{
  "num_hidden_layers": 10,
  "num_key_value_heads": 2,
  "intermediate_size": 192,
  "rope_fraction": 1.0,
  "qk_norm": false,
  "init_std_qkv": 0.0523,
  "lr_mult_down": 0.7,
  "decay_fraction": 0.715,
  "decay_shape": "pow",
  "final_lr_fraction": 0.02,
  "train_tokens": 82120000
}
Each number is 128 + 32 x the weight over its row's rms, rounded and kept within 0 to 255. Layers, rows and columns count from 0. Numbers have three digits each. The size before them is the row's rms in percent of the matrix's.

# layer 3 MLP down, 64x192, rms 0.199, rows 0-63, columns 0-95
106:104073096146126109134126100140152158161185146152114144178106087106137096131182109138121165135107166154177109122117203120164108164062136115184114137063156092128131142129139103122118140122129149165128148106117093151123173133113166084102081142133027087095137125163157109113117113146139128132
095:099037152138169110114062129149104145143123101154165105141168090094153040097041120123092040106125151090150130123111095054141136143056137112141150120153109087154133119167149115180168137110141148080135109113159100167158175071175120120162123118155088138153151049151180156152175137172149103106
097:094131086152124108089079097117134142131220083119124167164132089064097128171097122141151124123125087091156168146102071096128126188106144146134094118167142095110114126073105127062110154124122171098164140097128133137122153146094141155154138031135143126087112085091140123129115127151203159060
090:080165124086115150140192069165195118200152157095143087175067080099102114076212133088163120110170093174138117147117097155112112127109161083146103169094169134124100186111125104116114150133143152080130201161117124125114124134132105113107134165094076090128142117069112085126108149117099106151
099:116125178106155183090106141118080152057076127167219130081196111104171145113056144129157096142148139056108194189119135103119118149161124148150131100115077071137127087137131130159155114103088082139114158129158113108129131060111100093139129133188192120137105104097135069164070136190114089141
101:194158138130139128124144110111136115108081180095128138092189149113098132103104168162087109153199081102092132139105094137176167129097141104122099103103099104148169084160110170143121148141116096155120133120128114110130059084131058164188128148177037136134210050135076151162178142153156141126
098:126135169058130136115148126157143123221098143076147143133124149120150209173157108140102145120094187079162158152118152168120173195156175125123119112105134081094122128144129154128122124134133134125101115117157143131115080115177174104148081196057111113159140137152167084140168114092130106097
097:146113131164159109142165078166119054123138139100100132111096110096132115120162085092121100133099113056198130063136098158133116158154158103113128110109124194085062132118132102093147207141168136091204104123158140113052094110160122122160159165120117134122090121133130060163116100135074154135
100:082157148103093097105103094105156111168174129109113118129096155090113087130151134113105089108075089088178087177077133051140148141087142124073111108102147115177142201137188110087083127142137148127150181147211113122142102132198117100153173108090186150077098109158144135134122124135123099094
098:160168129118129108144100096134159181147159140124053133138112180105098144119142097101117101115095117117062084122073143122125161087123128155148096116061156108133115195099113069108136126122157101095119074105065114220132133112070051121142112157172127120117149111084090107099097135153188183128
103:094156070101154142141140110090113127121104131106134113148202087141093127140151142133108134099097155087141126158094108199106075128117120159128137168146207082128122109142192144165101187094105138128143108157120128145102174138137142105103095133144178125140156100136068144153188163132111133164
097:141187157160127109102133148149080171088091186146160157124181127136163120153166196124153113146192122124148123169168173152162132172138109123132124131144129143142190126159176103159212136126146116130098120096141120144128132069145117079087120136118077169153116145091137112146114130060134142075
097:111145063134159105149137142116182206158106087154078117164049098176114099135150122123180126162129122111169146132163132129082108157101091102090134136120100162207127166130128097172169181134174174146149187158123078173124072115201112152159141135145115152074125116127151173117103183086090130133
101:091082124108100124093139067152113137099126149143159105162124101087103153068164096136115113129097130064102115136112174057155176121068093110154072070126130072082145153091084161107075141174093122135124125108152156123177157140127162068095085131098065074132127175135179104104108109132156120146
104:120095142129179167096154123138111106094147141132157107107167155155111139163154135082190186125130099143069082046172094119112081099116094146041132102159142127107061151119134112046127128135114108147162107120162126082128153108139111154143115108131164126091072087055134165127108084102064142194
105:083128119119091108096143093096076066112126142098037150132197109158099112130109120155154162096159130123096165085133192133163147117141099147233103112171179122142198110155119164184146135188128158079116139144138104139136144100178141094072109164138098144098142117119148149054152189132164132085
103:155097111091111113131131140157142120112132114121192121116082168112156154137160146187175152152108152097075133170141162107158148092147119131091155096138125163071132159094096133148156183185134158058143104115099146108157134107130115171104107104142077098138192130058158122113136174114115091114
095:108112148097101153153114179111128144137122069154109078148093114139114155162081112141155146125047143178141115156073136176167142144145098121077159126153107049132124133138153106176101112164166187166078106141140100124148103133120166176216117080091119133098091123165123120113073116152106124112
097:078170108086155139145138176114127152129114076084140129192124106109119184138126176159062050167197111149150177148088065176090135122146155136104176118143125159168113104197127127086098164162116113063152143143188170117104066137092164148162134101125178068131160115121148133109144161064094081106
104:179053128112108162167141150152116102172148120113156136148102151066081146130124155123149185068119207185120139129092121098123121126160130145129153114128116140164146107122135116132102087077153150144113164143168143096136173127177116139149158039150151093135108085110147068156156120118123091171
105:065128156109106071119113116112116136162120086113057096145087056147147122098167127145140177117095164086152130156170127180097121128126081160104113118159072171179121067174142081183140112139155084102156161160093155095126119113154128092077121172173057159149108135101130126090147183131101148129
090:117138100072139147097156056119139156132123133098137180156142196161125164143104126202093115155089089095087156156105101127148157135091111076113069065127141091149153172135067154156084141095148166147076132182096163166126065119153131153100138137118139120036186107088102150162137131157136118134
103:087147132144139137125152150088130078086104100132122101077161127143098145140115142114175089179193104101116155096180075166144166133153138124083184091185113140081111152099124171132153186092108125148151118130160163109129099088138074163159154106156119134196135115162192118155131087115090094126
101:108168130118159133129118138141175155154125117104068148049132172173128117127115156131193173095069093151075087088152096149092153158090178148120084122153112143121060057090156094135169145122092167112096111087028117117129144134131082092108118088174168154107067131108150113100130129090141116121
100:105149150142104154105086170107158112090114079167107107102124195037117081164083158131168130129135076114131066136137155063094147169057125163143131167098081117148096128138076103116216105104115084150091076102114148059122137160084114181137176085062092161115154124118129045097129125081147082127
096:182106136088173155164126141152085121155115093103153126152159099107061123109104174143128102087129119057099092113116080141086110124154160119135129168099075068144163068152133115098099100103169116100173161142035130146103194159119128181102131064110156147157151112109116134140156098127078174135
100:161109097150148080119131108125145117119084101107190100175060114136132156129166123144174158171137144129090088110104136151133156116162114141163136092134086101151126103115138134141090158097116108077147154107110142130093125104148133163153136133139107085096163122102113118147162108091113176095
100:155117148091138192130141142191120139152125143195161107139131082169109105066118133112188102145102139147106166144077129114144119192123107075104054221096148073153128165141117125125128103085096140179058141140115157111109157073119149074155130152110113138146143089116152160133127086128115055207
097:147100199203108125128084104126139142076102132145141110052224140113166149167081123127133152159144205135126135133118163109098108128165172137104090144135125139119091164155104136082150127147060139122105040124132092095107120165088124139145101133157150112089033135123149145129104082147116122166
109:137105106120169174124102148075171160151098071126092105084130177138147196132113098107156144161131134125089101145145084142091137119150126127112171118189057151153124164073137162172099161120101143104146112088092129200116037105103141135161084096125165112151107127112149135124191159077042107111
101:146143158163103112086095145114159103107206135180136125114126120124189090123131056127123066143173111112177156141124171119101102116138111146153167144089143110150150160082190090145149082119028133164163154162145071123153146110145182146172106138154184112111142115143141133126100075122155171139
104:084155105074130159103130164131139143121167079095138109121078116087166123139116176142092087120146117083196153139140153118155134162126125104093127048094154036155129138088181102124140116110130114144140203162110120136168130133101196066118202081138055089072117110109077140150144184075086131128
096:167180134145133113162112137144161176107090074078141111131093106123154135134068137124137158237129069118159173135129114115126115122136120140136107172159122206147109132116102080077137195095135105109128085163155143197122120084121159135123124113112150119114188133103139074150179147106081130158
106:166171100153113088091198148099119081142125097106094157165164056175131153205078105113119111169166113084098110124131164185133152187123152143182110151112105135142134106105092144119077129100104048096131122101088102180088109093137147115087058181155227099120152136151156199114140125079117102127
099:097112077146107073056148117161115139134127160102183124144182142173107119158110105071112184101107141134079061107160120143130171099090138128210110135129165121095149150143133127120142177134137129160173169138083162161103140139185164083069118110060179108102104133140120166103095146147094091158
095:170127234055101185089115084110126090096137101064138194126076143105155108129158144068103126108083169089102122103129108100174108098154176177153163118086151136147107131154112121094124135106129123116129148121143098089161159139110154096112125104098055095090133171105160059108072165108133189065
096:163162065132093141085092132151158108111129133199132107115113164153126058120146137153092106096108114132166105100129163097062093076085138063171121162091116117098134116080136117078068119166118154064139107127126154145116171157095092170104088140140137140104135119114098128138202177126126217100
099:129114126115181090126166137144160109136149163100133156146173142121111158151103104102154088167159067134084161082125154118115160132138145131159102171133153139105102169140061117126066169158152102130115139088143147107120068109146167095155086164127088116124195173198104046101108158102074166133
109:074056050116125149169123153122120119164142054131217040137144130127145111153079103136170180109131152135113134171209104068151110152107106133083175134132128094115081153108156136095099145162104145159117074155168151183146119126117164164153181126148092128145074131113113085138150093144068097184
100:128075137112127181130061160059138079132159118152124111127127152170073124157141125116065125140172226137075122145107140046088066121133092098136144162112184105125163139123086133139162071146167106091081122154182096038115169111119099150112158126116120142111164090156122156175104113070161119093
098:167153111044146166138176117153174098161115142095074152128135156172113134115126137116136060140170122070098106102167127147106103099164145108092077082136165114089212203143096169173099149133089143135105126144120158098165086143131116158126123131091155102170132171138171128183115104154108090039
098:108162103150130138131177174115150071105154141107152095203178064092169205110153147079095155085188080127189093074159138169124119121133113109108107124086095099142115126125142138127137189104123152173139189153127192045120136173118128177122139139086094131136139079119163134148187152137131116157
103:112151144160126128127100165134113095132100120168162110137125158109076098109124129089155144124151136098087117107106168109134131105125124186109109088142079133115086135095200196119181027144149104134071061107177124128177084138107143150176053131110115150140117076133142097041142067162175180143
104:052135132128077107087097130156161124139140124177108159105088135116129124126171122107128108134098146153108115141103150101158168129142098166123143148108127058154204125102130082108128133124159117152101133121107116103097158120093141099170220080122144111140137109122080160090072180117200127119
096:175133109122096162138127130159146127168161120057124060153072049065146154113192106111072134097124091200173127144173163117176104093125104147114123173126166117064138087128104115145073137179184170137158156158177104138120146151173155113142117143107070094092137123098128152113170153118108150132
102:109122110131145123097106088120161128136090057150085088118041070157156073111151176094108061149086130123199111112120120110057100155088167160188149161080125127127106110104076117115149157170179143146125104190148110151132125139053115180198144095142136123113178175191065128119123170130151144121
096:163126120175129142082126189182159141152156093111125130139117087202157136179145075130176130141116175134114099127143123091109060114114143087160111173112137119146131171113148130164174146196094158149105124098081137168158086120177110120144136114159151190124075123137097214181167105113098114111
101:087109084133169121153168132084150078095109108138186101149155120122111066111157157154085049124112132091164101165091165089171100150129099145109117132080082180150140136057119103142172130108150107125110118158119150054176131092124131144107204111147097132161141155110096130120183186161141199139
094:150127123121114107118174175108110095100111099110157113123182094141148150153103094052223137161087106210062101082203060102160123137113105119084141123127086185134169140070106094111132110134094121088117097121154146128125088142132155104135081130134160135174120121076129166210127108115124083161
102:183161089170152089140099109148101148113112195142196112148076139175123092075114080120166178096104119163126123102156145132119118113134114156125100084100113122142071108120161189150116154151131195126075113147071144117158140097167117169077156148135105128120122100098080181145180118154137107134
103:114113200099179135116123119131163135107139137110111168121023123155115164137156194125161131136108082105154093177134124088155160132111120139094115128058110086160189123188122091147097121119149108180102086178087100125148187066149140141154114083136095168149123098111110086130133166092122045174
098:140086141138175124197127123117146083125135144109184157165141144152147144088079150164092123160180071104096126102056077120147149162166180110170124098138128176154125118165147140142122117096056142124151092197133113144079181163142141157109092089108130187079146119091083110142133123162156074108
096:166158171119102095140175070140149140114125144180145085104096113117140068172081152128136156141146144134118110147123088172181129144126116189200168117065130159105122088160185154113127151082175169086103093174185153103127122164121020116153148124078058177134130088097098112184084125141096108096
097:107056097074152153125172108141152181155119134183140143144124107148155122134142142140139141143161071125138151102112146129133106146120127088095119123141095180143168122105137167100125150141124142104061168050136138171124149097110196163110103133098069126179158106152129121142151171109119141083
105:124101096153163139067103143108187130094107146179180146097220189146120136108124069146159100168134120131144192155112144083090129167127098133080071114122113083126004112181103097116109144126067156122119127180091140089127130199135099156148148175115136165095131131163122147142129142156096099172
101:104147130140146136142090120122106089144143096121162138085144128122126094125093119141168151146144153088109142188136103125061210135133096080054133095159102228131144114131118180108144218059111123116146111150108183115087090106111167196148129103112086133105142141146183165143117088055134103158
093:093151104176139146113135114125139160099161186096096125108131152209145110151085048139114144106117123153121168098141174061086101099140128069116099128143178227131088130118158120130114167192093168130137068119165117093121106147122133086100159124084147135127166175094098131140096089105093165110
102:066141170085113124110140140066108119128123108164132166116176189133150138134111127161108120151157168109071083150055113149141145068076088152105110130174176081121143145140125180179175113106115111133073142058114091141158095098176113109165160090126142092175172091103172095136158109161203189095
109:107117114171156100093112126077144097137140122073110117148074138142053156148136109172147177113129154141106149109095116135104181201168178107106109161220147116103101114157101100126149162120161124131140114112118152083129084134135165154104183101115122167075102139183129159063149133088077105122
095:148125165093128114123110119122098137123116105142178133153092117105092108103116151158156126116111146115096122123161162033141070063085074137117101170090133161100074103106145074140106113131158182109143073160100078091172106161191160182094075088129137125160137156128085066145168072125169118095
102:111073106170162151099049134107187133151174164153134129170084140128131116105151154119127156153065157175131126135105087085152119059111120140100069165114162141102117116119117139215098190164177146119133128117165121101110104099188125124210161121145156136122166149142120100121132143104077115175
106:133130125137156132174080114129138119157133068178088072140136101125111193160131134187105160098150122155144126162186119061113160135148122108099097137152119121094084107112130162100149153161134091115098114119091133094122185110123140144150135066123123171149138092164099155082149084153131147167
101:136145133044127170136122172127136131135156122147145201115185175119100117166078116114187146134172136132081117117137051140143170106126114192120141138193143124099172062136088154140107108116064148153136176105153129176166074143138172138099101134146105099183117119142222115149151131101178070176
101:207157131098122108151167070184149102139180138084165147151136108115121091144130163050108129102120144113102077097141115135103118120125139145086155112129146127159141167139079162082113106103118141107182140137187151068119116103099130175105074136159118066165174189072151079175125118121141128123